Part of a small language model's weights.
Architecture: biases on query, key and value, tied embeddings.
Training: a variant of SOAP for these matrices, 900M tokens, 6865 steps.
Each number is 128 + 24 x the weight over its row's rms, rounded and kept within 0 to 255. Layers, rows and columns count from 0. The size above them is the row's rms in percent of the matrix's.

# layer 7 MLP down (transposed), 1024x384, rms 0.11, rows 645-668, columns 288-383
size [100 103  94 105  97 102  99 100  97 100  97 103 106  86  96 100  99 102  99 103  97  99 105  97]
[[103 121  64 128 114 113 143 176 116 128 115 105 130 155 135 117 121 132 136 158 120 127 112  86 138 103  96 103 148 140 166  85 119  89 129 171 123 186 108 130 136 128 133 161 115 168 116 129 140 111  87  87 101 121 130 113  90 106 134 136  81 134 149 103 146 100 143 142 176 138 102 134  98 138 109  60 100  99 161 172 119 110 136 170 124 152 108 152 189 137 131 108  90 121 114 110]
 [130  64 153 145 175 127 141 134 114 135 171 146 129 142 116 136 141 132 119 155 123 145 148 106 125 102 150 117 100 111  83 145 116 127 156  96 122 138 168 114 119 120 151 178 126 152 141 139 166 176 115 141 121 172 107  85 117  96 173 143 141 118 158 132 145  70 164 117 184 134 118  96 165 156 122 108 137 144 116 133 101 150 145 125 103 135 187 155 130  89 117 139 160 123 137 131]
 [ 82 127 182 147 124 153 133 126 130 132 110 148 124 104 133 154 168 120 164 118  94 122 114 110 120 138 102 148 112 139 158 165 115 108 134 180 114 174 163 153 122  78 138 129 115 117 140 130  84 123 122 149  96 114 138 125 106 115 157 120 120 129 162 142 115  94 123 137 107 104 122 162 164 118 161 129 111 105 114 116 134 109  84 119 118 130 112 126 146 139  72 136 119 162 119  72]
 [116  94  98 127 121 106 134 141  97 129 105 128 126  99  96 156 148 141 130 120 153 113 133 111 125 144 137 121 110 111  91 150 140 113  96  94 149 111 160  99 136 172 177 116 140 169 126 184 112 141 104  93 118 114 102 145 126 136 136 113 129 126 182 106 110 125 144 128 129 110 111 176  85 141 138 175 133 136 148 165 178 110 133 130 125 108 106 142  60 139 125 102 133 118  92 116]
 [113 146 133  80 185 133 141 115 131  93 157  85 124 128 163 162 121 115 150 153 121 103 139 115 139 145 152  97 169 116 119 110  70 143  93 122 122 153 148 100 137 148 123 130 132 126 107 139 117 103 124 153 149 108 129  87 126 184 162 138 114 156 144 124 151  94  74 143 140 104 162 117 137 170 127 132 121 141  87 129 130 168 164 139 136 139 123 138 106 124 113  94 114 116 109 118]
 [142 116 154 121 159 122 138 104 116 114 117 112 119 107 128 132 108 130 182 120 192 165 107 140 135 119 117 158 129 110 182 121 111 111 119 128 147 136 139 128 171 125 158 126 161 136 192  94 128 123 147 145 142 120 130 154 129 122 145 130 124 172 143 143 146  99 124  94 132 156 104 116 143 132 115 119  86 138  93 128 141 162 137 130 168 124 109 128 149 152 136 167 181  85 112 136]
 [175 147 109 112 134 111 153 126 113 140 119 138  99 108 152 140 135 133  97 139 147 113 130 100 135 133 117 207  71 117 147  96 144 128 127 114 114 123 144 119 147 109 102 125 138 103 128 151 139 152 128 123 125 169 116 128 131 141 122  89 140 109 109 160 134 124 131 140 139 112 123  73  75 131 107 117 141 167 137 127 112 120 102 145 165  91 136 109 125 128 124  84 127 106 112 102]
 [168 103 161 127 131 134  92 178 134 111 131 188 148 137 118 143 152 148 125 166 127 117 131 137 173 112 132 121 126  86  98 152  79 144 135 121 118 132 132 137 149 153 114 147 157 113 195 123 100 147 124  99 147 130 153  88  60 139  92 118 154 148 161 145 145 132 136 130 159 108 114 110 154 137 149 134 162 176 102 110 124 133 154 118 166 159 103 123 127 130 111 152  75 173  67 122]
 [157 135  81 142 134 123 136 120 195  95 150 156 136 150 121 141 122  97 140 154 139 131 114 162 134 161  94 103 116 123 129  77 103 109 103 164 163 111 117 123 138 122  99 161 121 126  96 114 114 108 135 150 123  94 159 143 162 154 135 154 127 109 139 124 128 162 162 122 172 166 101 153 184 142 137 169 129 124 149 108 126 103 135 130 135 125 110 112 154 143 118 123 197 131 122  89]
 [112 132 134  89 108 119 117 113 150 122 113 105 140 136 137 122 126 156 104 103 165 106 147 111 138 173  99 130 134 114 114 134  99 139 177 143  87 124 114 104 144 107 106 116 117 112 135 151  76 154 135 115 122 123 145 133 122  66 144 186 125 137 137 120 131 144 119 131 141 121 143 143 166  94  94 148 109 122 149 181 106 156 152 134  92 143 137 149 113  80  96  81 206 102 153 158]
 [117 121 111 133 107 113 111 122 148 100  69 153 105 132 158 117 128 156 140 140 169 126 117 116 150 155 162  58 124 122 124 115 105 163 119  98 159 129 140 112  79 128 131 147  93 126 164 167  98 114 143 101 148 118  83 116 156 133 145 134  98 152  97 158 147  89 111 133 131 173 142 133 177 126 133 151 114 123 100 109 134 133 120 133 171 145 138 103 145 171  73 102 136 108 145 130]
 [133 142  82 109 167 128 136 139 119 104 117 158 165  84 105 142 132 108 138 124 123 176 106 108 152 111 124 124 119 122 133 144 107  88 117 157 154 126 114 169 124 113 114 136 128 167 182 110 139 121 126 145 206 125 157 147 140 142 160 111 175 127  98 115 195 165  96 140 159 119 159 114  96 161 142 134 147 128 169 110 161 143 142 101 127 140 166 133 128 136 142 162 122 140 123 146]
 [155 112 117 115 133 103 143  94 148 131 110 127 147 103  89 122 155  86 151 128 130 138  92 157 114 125  84 102  93 139 166 119  66 105 153 124 155 120  64 161 127 132 138  65 108 137 113 157 106 131  68  82 150  90 141 135 108 115 144 144 151 143 132 148 150 185 134 147 135 150 101 153 105 146 127 133 135 119 121 121 137 174 166 101 116 106 137 159 182 132 127 103 122 118 107  79]
 [122  72 142 124 148 152 117 109 125 171 116 140 115 168  90 166 132  99 141 157  96 112 146  88  81 145 133 130 153 138 125 135  88 139 136 165 147 117  85 103 112 117 122 117  78 140 117 133 108 155 129 125 140 133 105 126 140 137 159 143 129 110 156  61 133 120 141 141 160 123 118 139  25 156 135 111 131 101 136 156 148 165 131 115 122 140 124 138 131 110 134 144 133 118 111 137]
 [171 175 154  96 116 165 130  87 127 103 151 112 134 158 104 134 128 104 101 150 101 163 123 148 117 136 140  99 118 131 143 112  81 112 132  93 108  83  83 108 109  70 110 126 120 157 129 116  92 112 141 126 109 123 111 141 130 119 139  89  94 151 101 155  86 156 124 174 112 141 139 120 100 173 124  43 125 196 112 152 138 169 131 167 149  99 103 117 110 123 107 117 130  95 121 133]
 [137 133 131 103 139  90 113 152 123 114 140 120 121 138 123 142 102 140 152 120 120 153 129 143  96 104 186 110 166 148 167 119 122 118 158 174 127 159 127 115 139  94 137 127 154 152 139 126 107 105 115 150 100 136 114  49 111  89 183 141 123 143 162  98 193 147 128 109 112 122 107 110 125  80 125 114 117 110 157 131 124 127 141 141 132 116 156 127 144  54 135 165 138 123 135 146]
 [108 100 108  76 133  70 101 145 123 117 144 132 114  98  77 157 126 142 172 115 108 124  80 141 136 113 127 167 143 124 143 139 137 102 115 155 134 113 118 135 111 158 115 114 150 138 169  79 135  80 153  75 121 113 116 114 104 146 119 137  89 152 110 124 123 119 152 156 162 110 199 119 105  96 133 149 167 154 124 152 139  90 140 123 155 124 124 127 106  90 122  95 112 174 170 168]
 [141 151 116 115 128  91 132 133  96 135 151 141 136  94 153 125 150 129 164 110 105 117 114 107 156 124 153 155 128 143 132 104 148 181 127 121 150 154 102 133 133 105 135 103 133 134 158 101 111  96  99 170 128 140 160 140 122 134 137 109  74 148 128 119 128 151 107 119 142 171  85 154 125 140 135 168 128 137 150  84 115  87 124  95 124 100 123 176 104 130 135 118 158 168  97 120]
 [115 121 123 126 121 114 141 117 105 150 155 103 164 143 164 145 112 117  85 146 106 145 132 153 166  83 116 146 158 118 130 148 110 153 133 141 119  79 120 112  98 126 169 129 129 183 161 117 159 102 121 141 141 113 122 133 168 108  85 117 109 122 137 128 152 132 121 113 160 125 137 168 187 123 142 160 115 131 112 112 151 113 123 121 116 144 153  85 111  86 158 147 148  99 153 109]
 [ 80 123 106 127 126 116 101 149 138 150 139 158 134  86 109 114  91 182 139 112 120 144 147 133 139 146 101 172 117 138 141 148 157 164 161 140 125 140 131 145 104 176 126 119  76 175 149 142 110 112  96 107 142 135 118 148 104 104 142 178 109 127  98 150 136 141 103 114  99 108 157 135 152 130  91 180 111 117 157  85 146 147 124 164 102 143 130 153  93 117 126 143 139 143 138 127]
 [ 89 131 139  51 132 108 139 132 104 146 119  93 153 140 100 122 132 105 128 110 165 113  96 166 142 122 142 139 101 144 116 171 147 164  57 132 154 116 114 121  73 127 131 137 169 130 153 110 104 115 120 122 158 122 150 123 139 142 174 119 142 141 113 133 157 122 125 120 135 112 131 134  72 138 121 127 149 117 144 127 129 132 144  87 163  98 116 130 140 154 120  82 128 149  36 121]
 [136 128 137 161 159 140 100 149 128 121 123 119 110 112  89  87  83 129 110  87 118 129 145 104 141 124 128 104 104 141 140 149 138 139 135 135 146 132 100  95 115 130 137 126 129 120 139 119 138  91 109 118 149 164 196 102 100 144 146 104 129 157 120 124 185 130  83 141 142 189 118  78 121 106  95 121 167 124 133 131 101 175  69 112 119  91  89 145  79 155 105 111  95 139 153 134]
 [ 98 161 156 142 111 112 147 137 143 116 108 148  95 123 132 166 111 107  96 106 160 148 143 136 132 119  97  97 168 121 165  90 146 119 124 130 110 120 141  99  94  97 129 101 147 140 140 120 136 136 125 108 120 147 147  67 111 140  88 141 113 140 137 140 137 125 118 137 128 140 162 136 115 127  82  97 135 158 124 148 142 109 123 177 123 153 174 127 135 118 107 181 130 145 122 162]
 [114 111  98 105 126 136 137 138 137 175 151 124 140  93 138 154 107  69 105 155  81 150 158 148 133 125 113 140 107 120 135 178 181 105 138 116 165 156  83 131 117 103 132  75 107 134 126 123 133 116 131 138 115 106 123 184 106 122  74 133 150 138 141 138 152 144 158 142 133 112 119 120 135 153 109 130 143 135 168 140  79 141 140 109 131 104  92 115  80 145 122 135 120 107 187  97]]
# layer 7 MLP gate, 1024x384, rms 0.111, rows 646-669, columns 288-383
size [ 98  95 100  99 101  98 103 108 104  98 103 101  94  98 101 100 108  99 105 101  90 101 103 108]
[[ 99 169 160 145 134 105 123 160 125 124 129 152 163 134 124 144 126 149 109  93 105 120 154 122 119 118 119 134 117 119 150 144 139 114 120 147  81 122 123  98 105 132 179 146 124 115 157  86 136 136 181 102 127  92 132 126 178 108 172 116 133 132 103 126 168 155  78 135  99 131  95 118 142 148 113 141 124 139 120 100 130 158 180 145 148 114 113 174 138  99 113 114 144 135 121 119]
 [ 96 190 118 101 136 112 169 156 164 172 143 150 157 151 112 152 151 146  92 133 157 148 165 104 125 150 126 167 124 165 126 123 102 156 105  82 144 124 107 106 144  92 133 126 128 105 155 123  93 171 102 104  93 122 152 175  84 150 120 124 161 118 145 112 158 109 116 153 150 144 162 132 112 109 115 148 162 154 110 132 113 110 125 155 128 137 134 139 163 129 132 126 145 142 131 125]
 [151  90 114 146 143 110 141 122 116 135 169 110 118 109 141 131 122 130  74 118 172 122  91 119 101 126 142 103  93 134 110 133 125 131  98 135 139  85 133 122 139 122 191 172  98 133 120  84 150 107 135 158 115 128 139 104 117 122 148  98 143 129 116 129 107 135 156 147 142 104 138 173 137 157 129 201 126 144 127 184 113  96  73 143  71 143 177 142  98 128 166 119 136 167 173 161]
 [122 120 142 127  97 120 139 107 117 112 123 119 184 102 166  96 110 136 144 146 143 101 149 140  96 138 133  97 169 123  80 110 116 152  74 107 159 138 134 126 124 141  92 118  84 137 158 130 175 126 135 111 124 116 127 152 124  87 115 160 141 170 151 126 130 128 151  77 121 134 129 115 129 185  96 135 161 123 135 149 173 120 140 129 120 134 135 157 141 142  97 140 112 110 146 164]
 [115 111 112 108 194 142 141 152  90 122 150  67 166 117 178 164 101  98 113 105  97 152 118 114 167 119 118 109 105 148 130 153 105 140 130 125 148 144  89 125  75 105 161 166 137 109  75 137 111 150 102  85 123 127 109 131 112 111 145 100  99 132 110  72 115 112  95 141 121 134 134 160 109  96 107 153 160 187 134 124 117 128 175  95 157  91 132 143 156 133 137 117 118 168 148 139]
 [136 116 136 131 139 103 127 125 123  70 149 146 123 148 180 132 145 113 114 100 124 136 161 120  92 106 123 130 121 144 139 137 123 113 158  87 175 118 101 141 127 138 128 120 173 120 127 113  96 140 107 150 152 149 147  87 118 144 118 150 142 140 108 140  98 161 108 129 127  99 153 169 125  94 157 151 150 127 153 159 100 114 103 115 126 164  94 121 142 143 173 124 142 146 135 125]
 [121  90 127  94 167 156 107 109 114 145  96 132 134  88 148 120 133 118 178 117  90 107 114 170 115  99  96 118  97 156 139 131  79 101  83 169 123  97 132 155 137 161 118 158 170 102 136 149 107 137 131  79 136 150 161  83 110 145 136 152 124 106 125 128 113 143 107 130 103 126 155 119 125 138 161  87 119 120 185 145 122 126 105 174 162 114 121 148  81 144 120 132  89 171 122 113]
 [134 129 125 136 101 100 117 139 150 112 105  73 131 159 152 124 155 147 129 103 111 135 103 100 150 110  84 134 146 127 152 185 121  92 127 169 153 113 122 121 113  99 193 141 112 129 146  91 104 135 118 145 130 118 121 122 177 139 130 135 111 142 129 132 124  91 131 182 158 131 108 131 117 157 121 146 141 141 109 119 144 130  95 120  90 124  97 123  91 141 115 118 131 138 144 120]
 [107 162 114 125 144 122 121 100 141 117 147 133 103 157 117 196 142 150 100 142 132 144 123 129 113 140 117  80 106 114 108 151 163 144 137  82 131 115 158 114 115  98 137 128 134 115  81  96 157  93 172 148 103 141 101 117 131 149 120 104 162 121 120 145 118 122 118 114 166 134 120  75 120 162 140  87 123 112 113  67 118 112 130 150 137 110 103 138 149 121 101 121 189 132 120 122]
 [141 121 146 133 120 143 128  88 121 117 156 149 132 153 129  87 118 169  84  73 132 116 153 130  97  93 136 152 147 120 146 124 137 102 119 125 113 114 120 132 140 130 145 166 147 171  80 121 100 171 115 144 145 126 148 106 122 115 113 126 110 164 104 167 117 187 104  89 137 121 116 126 137 127 122 134 193  92 134 132 158 179 159 110 119 115 108 138 133 100 164 108  80 153 137 129]
 [141  72  97 127 149 100 158 135 120 146 115 117  87 166 139 150 118 161 132 135 189 118 131 128 140 120 133 150 117 158 137 126 132  92 160 123 136 138 186  83 138 146 148 129 125 149  99 151 170 163 103 107  75  83 132 147 112 133 116 135 123 142  93 120 146 108 106 139 145 139 101 154 137 169 113 144 137 141 124 118 111 108  79 172 142 106 114 111 142 142 131 116 107 105 146  94]
 [140 124 101 122 147 108 139 147 131 116  95 130 139  97 160  88 171  96 150 125 181 166  95 107 128  93 130 132 124 133 155  88 116 141 116 135 118 130 133 124 166  85  79 139 111 123 140 162 149  89 143 122 129 129 146 191 130 109 117 114 106 115 128 116 122 100  84 141 152 107 108 132 127 138 134 143 138 131 156 131 112 166 104 133 127 101 139 171 129 191 102 161 111 107 131 105]
 [124 161 145 106 136 113 148 111 107 104 133 148 106 122 165 156 150 137 148  97 152 138 108 146 133 103 144 139 117 138 104  78 110  72 112 104  96 152 139 122 130 125 133 134  64 120 156 119 147 142  95 152 109 136 126 137 108 143  99 132 112 129 109 148 165 147  85 131 121 203 109 150 139 119 104 123 114 137 106  99 117 105 183 125 124  73 147 127 146 151  95 119 124 152 111 119]
 [130 130 123 150 122 124 103 116 112 118 146  80 115 157 132 114 157 149 151  97 171 171 120 137 142 113 137 142 138 150 157  93 117 173 138 114 159 177 211 159 111 143 149 107 194 119 108 139 132 143 154 154 111 182 125 145 131  94 109 128  94 117 124 123 106  98 116 118 145 130 158 134 135 155 140 133 111 130 155  70 121 124 110 132  71  68 108 112 143  95 178 121  97 166 141 132]
 [148 109 124 118 125 115 119 112  84 121 162 117 109 108 150  91 115 152 152  76 159 102 117 159 113 114 137 111 107 148 136  84  97 105  86 100  92 121 120  80 144 152 130  98 122  78 139 109 126  77 131 107 138 143 124 142 121  86  87 118 103 139 132 138  88 129 106 126 121 162 128 103 133 139 136 131 129 156 142 135 122  99  70 198  92 118 143 128 141 119 156 184  92 117  74 100]
 [106  96  93 141 113  90 114 148  85 105 123 137 120 101 136 116 121 115  93  85 136 126 159 111 119 158 146 158 106 152 111 168 121 146  89 101 130 118 138 150  97 106 151 160  89  74 146 122 171 130 149 132 137 170 130 152 113 137 144 151 131  99  78 153 131 114 119 166 160  95 111 136 133 123 146 152  96 110 142  98 133 105 114 147 150 134 102 139 100  85 141 104 118 134 131 142]
 [102 148 135 129  79  88 123 103 135 142 161 106  77 137  64 121 131 179 141  98  99 179 161 104 147 138 116 123 120 141 118 114 154 151  97 119 127 138 106 104 150 145 145 106 148 125 133 103 113 133  88 129 126 110 124 106 102 108 165 124  84 141 118 104 137 158 115 144 120 163 137 132 128 140  87 157 125 123 121 137 126 145 144  91 108 148 129 130 143 126 162 117 160 105 145 105]
 [123 147 148 131 127  86 120  84 124 110 138 144 119 106 102 137 108 122 107 127 133 167 100 109 146 172 125 105 122 132 127 153 155 131 162 109 144 151 135 111  80 124 147 140  99  57 149 136 140 114  95 134 105 145 131 172 102 157 114 130 119 116 157 142 133 118 135 111 125 105 129 102 127 166 122 119 136 190 148 133 143  93 163 138 148 152 145 108 131 105 146 140 106 133  98 125]
 [145 129 130 151 122 110 143 102 114 117  92  94 118 120 145 111 135 212 130 152 113 138 131 117  88 145 146 154 144 117 133 171 133 123 102 151 134 128 149 134 130 112 138 121 153 130 102 115  93 162 155 110 112 185 127 137 136 173  96 146 116 130  64  82 102 140 137 133 148 116  99 142 117 129 115 122 159 173 158 154 146 109 156  86 172 103 160 151 116 117 133  93 137 143 148 130]
 [137 184  93 124 159 168 108 141 132 124 161 142 150 139 157 163 118 133  89 119 141 114 120  90  78 137  81 148 163 137 113 175 126 168 132 141 129 145 113 141 139 160 138  85 131 164  99 134 120  96 130 131 148 111 109 106 130 140 148 145 145  90 146 156 138 120 145 176 147 181 131 105 131 102 146 141 143 140 131 102 162 130 146 123  73 151 126 142 105 137 110 147 100 174 113 104]
 [141 154 163 154 132 170 102 161 168 104 100 142 113 126  55 131 139 147 115  92 141 114 108 117  86 149  90  85 173 144 167  92 173 150 135 131 134 108 116 126 108 128 143 129 141 132 147  94 115 146 168 154 135 109 146 109 143 127 175 117 106 134  98  89 109 131 125 132 116 150 124 115 129 158 134 151 143 146 123 137 147 124 129 154 121 103 114 134 162 148  78 110 153 139 146 122]
 [126 150  67 126 141  93  88 124 142 124 105  91 155 108  96 132 127 102 158 117 108 106 131 121 150 130 159 113 134 135 146 107 123 132 149 108 130 122 144 135 100 114 146 156  82 126 155 122 123 133 142 132 127 148 103 142 123 150 131  94 152 152  89  77 129  98 181  94 137 170 111 101 121 124 121 148 125 176 106 119 124 107 147 116 117 116 137 131 101 135 143 137 146 167  88 150]
 [161 128 111 120 116 100 123 179  69 119 153 148 182 119 101 122 166 165 153 142  70 122 118 125 135 155 123 183 155 113 118 107 127 160 140 129 112 103 121 158 126 128  95 144 152 122 148 135 149 117 125 117 126 113 112 128 120 119 123 119 116 118 118 135 131 162 144 101 135 139 112 130 102 148 154 129 118 101 163 122 104 132 139  52 143 126 114 161  83 114 147 158 140 155 146 129]
 [149 110 115 159 135 153 112  97 122 102 150 162 144 100  95 151 183 143 149 113  83 138  83 155 153 125 108 122  84 144  81 128 144 141 127  98  98 164  98 113 116 117 102  94 125 129 124 118 160 112 153 174 132 165 118 118 116 141 105  90 136 100 120 172  91 100  76 154 145 110 144 119 125 119  99 109 125 131 123 132 101 117  93 153 125 143 141 144  86 140 138 141 155 106 106 113]]
# layer 7 MLP up, 1024x384, rms 0.116, rows 646-669, columns 288-383
size [101  98 101  99 101  96 100  96 101  97 100 107  92 102 100  95 101  97 100  97  98 102  97 103]
[[129 123 165 132  96 133 129 149 111 109 141 129  97 128  99 151 140 128 128 160 105 115  97 121 151 108  79 149 161 103 141 139  90 134 148 122 131 113 138 164 119 126  88 161 145 179 141 114 136 118 139 128 129 148 168 185  87 141 126 115 114 122 104  94 139 125  80 122 131 161 105 108 127 127 122 103 164 129 149 122 121 161 144 168 128  97 125 109 101 188  61 161 149 160 120 162]
 [126 122 117 102 173 162 157 173 133 146 142 143 119 115 133 152 138 157 133 135 145 183 124 138 111  81  50 145 107 108 119 136 145 124  82 118 107 121 121 127 106  91 132 114 124 130 164  42 117 106 125  96  94 113 119 132  88 118 156 154 172 120  81 123 133  71 120 120 155 118 122 147 135 129 107 138 107 132 139 132 132 131 104 129 131 106 149 162 159 105 128 148 135 135  99 120]
 [132  88 109 166 124 108 134 169 134 112 115 138 113 128 117 137  85 116 168 110 120 145 117 138 118 150 152 120 129  76 132 106 148 124 144 106 124 120 113 162  82 144 132 143 141  82 152 133 143 131 153 164 132 120  82 141 140 119  94 100 134 150 167  93 101 112 107 154 126 156  91 126 134 100 124 148 147 165 124 117 131 125 146 129 140 127 127  94 141 146 101 151 157 140  88 175]
 [182 109 115 112 134 168 126  97  92 124 194 137 150 139 129 160 119 106 152 105 123  82 130  78 142  98 109 152 126  91 144 145 102 146 112 135 142 137 143 136 145 164  76 140 160 113 133 172 105 133 110 135 163 165 118  88 106 154 137 126 115 126 175 126 149 139  93 161 104  72 152  91 126 134 118 126 108 106 132 139 117 152 132 145 141 118 163 148  96 122 135 115 116 162 116 165]
 [116  86 172 121 159  97 135 144 132 145 138 137  82  98 118 200 129 154 159 123 159 122 135 132  81 106 121  64 121 135 101  99 134 134 145 121 151 114 141 118 145 121 104 112 154 115  99 149 131 110 138 129  86 132 130 122 134 139 110 126 139 154 134 156 128  80 111 103 124 102 111 185 144 152 129 106 122  98  87 128 134 131 116  98 128 149 134 167 143 125 112 158  84 119 133 133]
 [116 128 122 114 144 117 171 134  94 132 110 178 111 155  93 116 104 160 159 166  71 172 116  78 102 101 116  99  87 132 155 145 155 146 162 171 157 121 130 130 126 170 149 124  72 116 128 158  99 132 178 121 106 134 136 109  82 142 149 126 148 102 149 169 106 134 112 138 155 133 168 124 134 173 139 128 131 122 124 131 126  91  96 121 176 119 139 156 113 101  96 112 136 131 157 145]
 [112 105 156 145 125 125 142 105 139 127 125 152 135 118 174 126  96 140 138 157 123 147 119 153 130 114 147 151 151 134 137 115 140 126 191 141 128 119 115 151 132 138 154 105 108 122 142 107 143 149 158 146 183 125 129  83 108  94 150 148 104 143 113 157 144 140 127 161 129  95 164 131 110 135 152 130 190 118 134 164 128  85 120 122 144 148 141 142  92 107 145 179 138 140 121 110]
 [153 107 127 139 140 156 121  93 137 139  93 114 136 112 125 144 125  95 138  98 109 116  82 125 119 117 113 166 142 149 161 174 149 134  91 102 155 131 126 127  91 134 122 139  84 109 117 134 114 133  93 126 125 123 135 128 111 154 126 136 162 150 112 126 112 146 119 100  96 149 102 159 154 108 108 115  89 134 136 150 122 135 130 128 108 150 135 194 161 134 126  87 123 112 155 137]
 [137 151 104 118 107 140 111 178 104 108 123 133 143 105 134 134 116 137 106 141 135 156 158 146 116 145 134 177  97 124 121 144 112 168 175 112 118 134  99 141 146 123 126  86 126 121 120 113 130 104 119 141 129 119 130 119  58 121 119 159 111  91 102 158 140 155 129 101 135 102 114  92 133 110 104 132  95 117 137 117 132 172 167 155 142 106 143 137 119 138 117  61 114 107 150 118]
 [129 121 139 107 127 105 131 173 117 144 220 123 136 121  90 109 140 110 142 149 148 163 156 139 171 129 131  87 148 108 129 166 172 123 151 140 129  92 131 146 107 134 145 113 103 134 126 128 145 121 117  98 146 167 128 133 132 130 139 111 132 132 116 139 176 132 127 123 122 106  68 130 124  93 136 157 115 107 141 163  99 130 118 134  42 123 124 159 111 142 127 126 108 117  83 113]
 [101 110 145 132 139 115 128  79 134 132 145 120 112 143  58 100 139 126 106 132 146 105 166 130 129 130 142 113 143 117 139 115 111 136 152 165 108 101 148 130 117 145 124 150 139 114 110 158 114 116 137 164 132 120 116 136  80 142 150 139 102 154 151 158 173 103 162 110 143  60 166 162 118  99 152 115 175 127 156 120 119 184 137 122  92 134 143 134 113 141 124 158 110 120 119 120]
 [164 134 110 111 107 154 150  91 136 142 134 118 153 156 117 125 136 107 109 159 100 122 134 159  98  92 110 117 121 127 146  85 116 165 136 127 107 123 104 129  67 127 123 107 145 133 186  65 117 141 137 122  83 136 145 154 129 146 140 132 138 101 131 155 130 165 132 110 124 108 146 139 133 116 158 147 139 116 106  86 111 126 125  93 132  98  76 123 145 134 163  93 109 151 156 101]
 [127  72 122  97 100 133 103 135 139 130 182 133 119 144 142 126 190  92 133  94 123 127  99 128 104 131 132 130 103 134 118 140 140 140  86 118 157 116 150  88 120 150 138 193 116 150  94 156 109 136 114 151 116 141 125 118 123 143 149 133 168 112 162  81 104 137 134  87 143  99 122 121 138 138 108 126 161 111 130 157 130 142 122 151 143 130  87 173 138 153 122 148 138  77 124  91]
 [159  96 128 100 126 101 113 118 114 161 123 107 144  76 117 143 109 106  84 125 136 115  89 116 100 136 112 115 128 108 105 144 143 110 150 111 117 139 106 148 122 199 184 130 102 143 110 141 156 102 132 132 123 103 149 130 139 175 136 117 163 150 111  92 104 107 119 145 114  98 141 151 139 108 154 128 134 116 124 135 167 143 124 168 146 141 131 124 129 159 129 173 164 150 114 176]
 [145 145 119 185 122  86 125 180 121 138 134  52 147 112  86 149 175 130 152 149  94 111 139 128 114 135 137 142  85 122  91 164  93 123 145 119 122 118 141 132  96 114  98 160 108  90 166 129 143 134 104 141 102 134 142 112 150  98 139 125 159 129  90 137 152 118  90 140 104 120 201 127 127 130 145 106 103 113 135  79 140  82 147 176  98 135 129 118 128 115 113 126 139 133 110 153]
 [142 161 114 115  65  93 131 130 143  89 134 121 154 153 105 139 164 142 139  84 132  97  95 153 140 119 107 134 147 114 127 102 166 117 105 139 161 144 135 132 146 118 125 138 141 127 136 138 110 182 128 134 139 130 194 153 130 165 115 161 123 132  88  95  90 117  76 125  96 133 159  96 127 121 121 135  77 126 126 131 151 160  99 134 104 167 114 118 131 124 111 118 159 148 149 132]
 [160 157  92 171 182 109 126 126 156 141 159 121 127 180 123  99 173 107 126 119 106 139 123 137 136 135 107 176 123 139 129 159 170 129 104 143 128 111 124 140 131 134 126 128 182 108 142  72 106 119 118 111 123 137  97 165 102 174 129 124 134 175 146 118 140  88 114 120 100 113 121 123 145 132 124 134 166 120 144 138 133 128 165 152  83 134 102 121 168 123 179 114 109 119 167 104]
 [166 122 132 142 153 154 173 111 120 144 145 155 123 108 124 139 144 151 120 117 107 140 125 127 109 104 111 106 133 136 122  94  79 119 115 118  77 147 124 138 131 116 120  83  83 135 155 108 178 175  97 128  67 131 115 134 103 128 114 109 126 131 179 118 129 110 120 139 135 135 183 154 130 106  88 166 141 127 121 177 140 171 124 194 190 127 148 136 121 140 120 136 108 103 108  59]
 [145  81 113  94 120 160 138 163 137 113 133 198 125 130 142 126 128 122 136  78 159 113 106 153  92  98 106 116 122 107 126 141 116 100 118 152 132 131 120 104 100 120 140 100 136 139 143 119 122 116 150  64 132 114  99 111 191  98 118 123 131 147 137  94 111 162 154 135  99 115 104 128 122 135 135 107 131 117 136 135 109  78  56  79 134 132 106 103  78 167 155 131 133 112 148 139]
 [126 124 142 143 139 197 119 138 129 101  95 175 139 110 141 158 153 117 138 118 140 111 111  77 158  88 133 134 157 170 167  93 153  83 127 163 115 143 141 142 109  89 162 167 111 130  61 149 162 193 128 120 118 113 139 131 160 159  96 159 180 138 127 110 131 155 156 117 109 115 134 115 141 141  91 112 106 142 137 128 156  85 151 176 119 148 148 104 149 149 171 136 141 133 119 125]
 [111 125 145 142 118 111 128 117 123 147 132  62 163  81 130 110 109 133 133 167 169 151 151 140 131 140 164 121 109 124 153 207 105 146 139 107 143 128 103 111 142 122  92 141 120 113 122 158 122 118 156 138 130 110 155 138  98 115 128 101 153 167  56 119 186 124 148 123 195 142  99 130 132 136 106 152 124 104 147 174 132 142 214 120 148 135 111 140  73 109 159 126 118 163 102 107]
 [107 142 128 110 106 153 193 161 118 107 155 165 140 115 139 154 128 137 172 151 132 113 148 152 151 127 112 103 135 138 112 186 110 116 120 131 103 120 106 156 133 143 126 134  94 133 143 161 152 117 112 102 118  69 153  81 100 136  92 128 142 126 127 123  82 108 135 128 100 148 135  87 148 154  83 110 120 185  74 125 142 116  99 135 158 119 130 110 137  89 122 181  84 113 108 161]
 [ 92 156 135  83 169 133 145  97 124 162 134 120 156 131 132 137  89 183 110 166 138 101 115 114  90 121  82  88 157  83 150  57 135  98 119 128 142 133 148 102 154 125 133 158 114 141 151 146 103 124 128 108 187 125 150 142 150 144 173 136 129 101 150 159  93  95  90 170 158 128 122 122 133 104 111 118 154 131  91 122 112 106 106 154 120 105 140  81 130 111 107 131 111 112 118 152]
 [146 148 102 109 112 112 130 130  95  95 127 128 120 132 135 144 113 112 122 115 139 133 132 140 156 132 114 127 124 116  96  77 111  92 172 130 133 130 122 139 136 114 113 124 147 113 161 168 200 114 144 174 145 129 134 120 148 137 138 103 144 141 120 107 105 127 139  89 104 111 139 168 139  81 132 146 172  76 143 136 128 133 100 103 113 137 160 127 105 122 139 122 108 129  75 166]]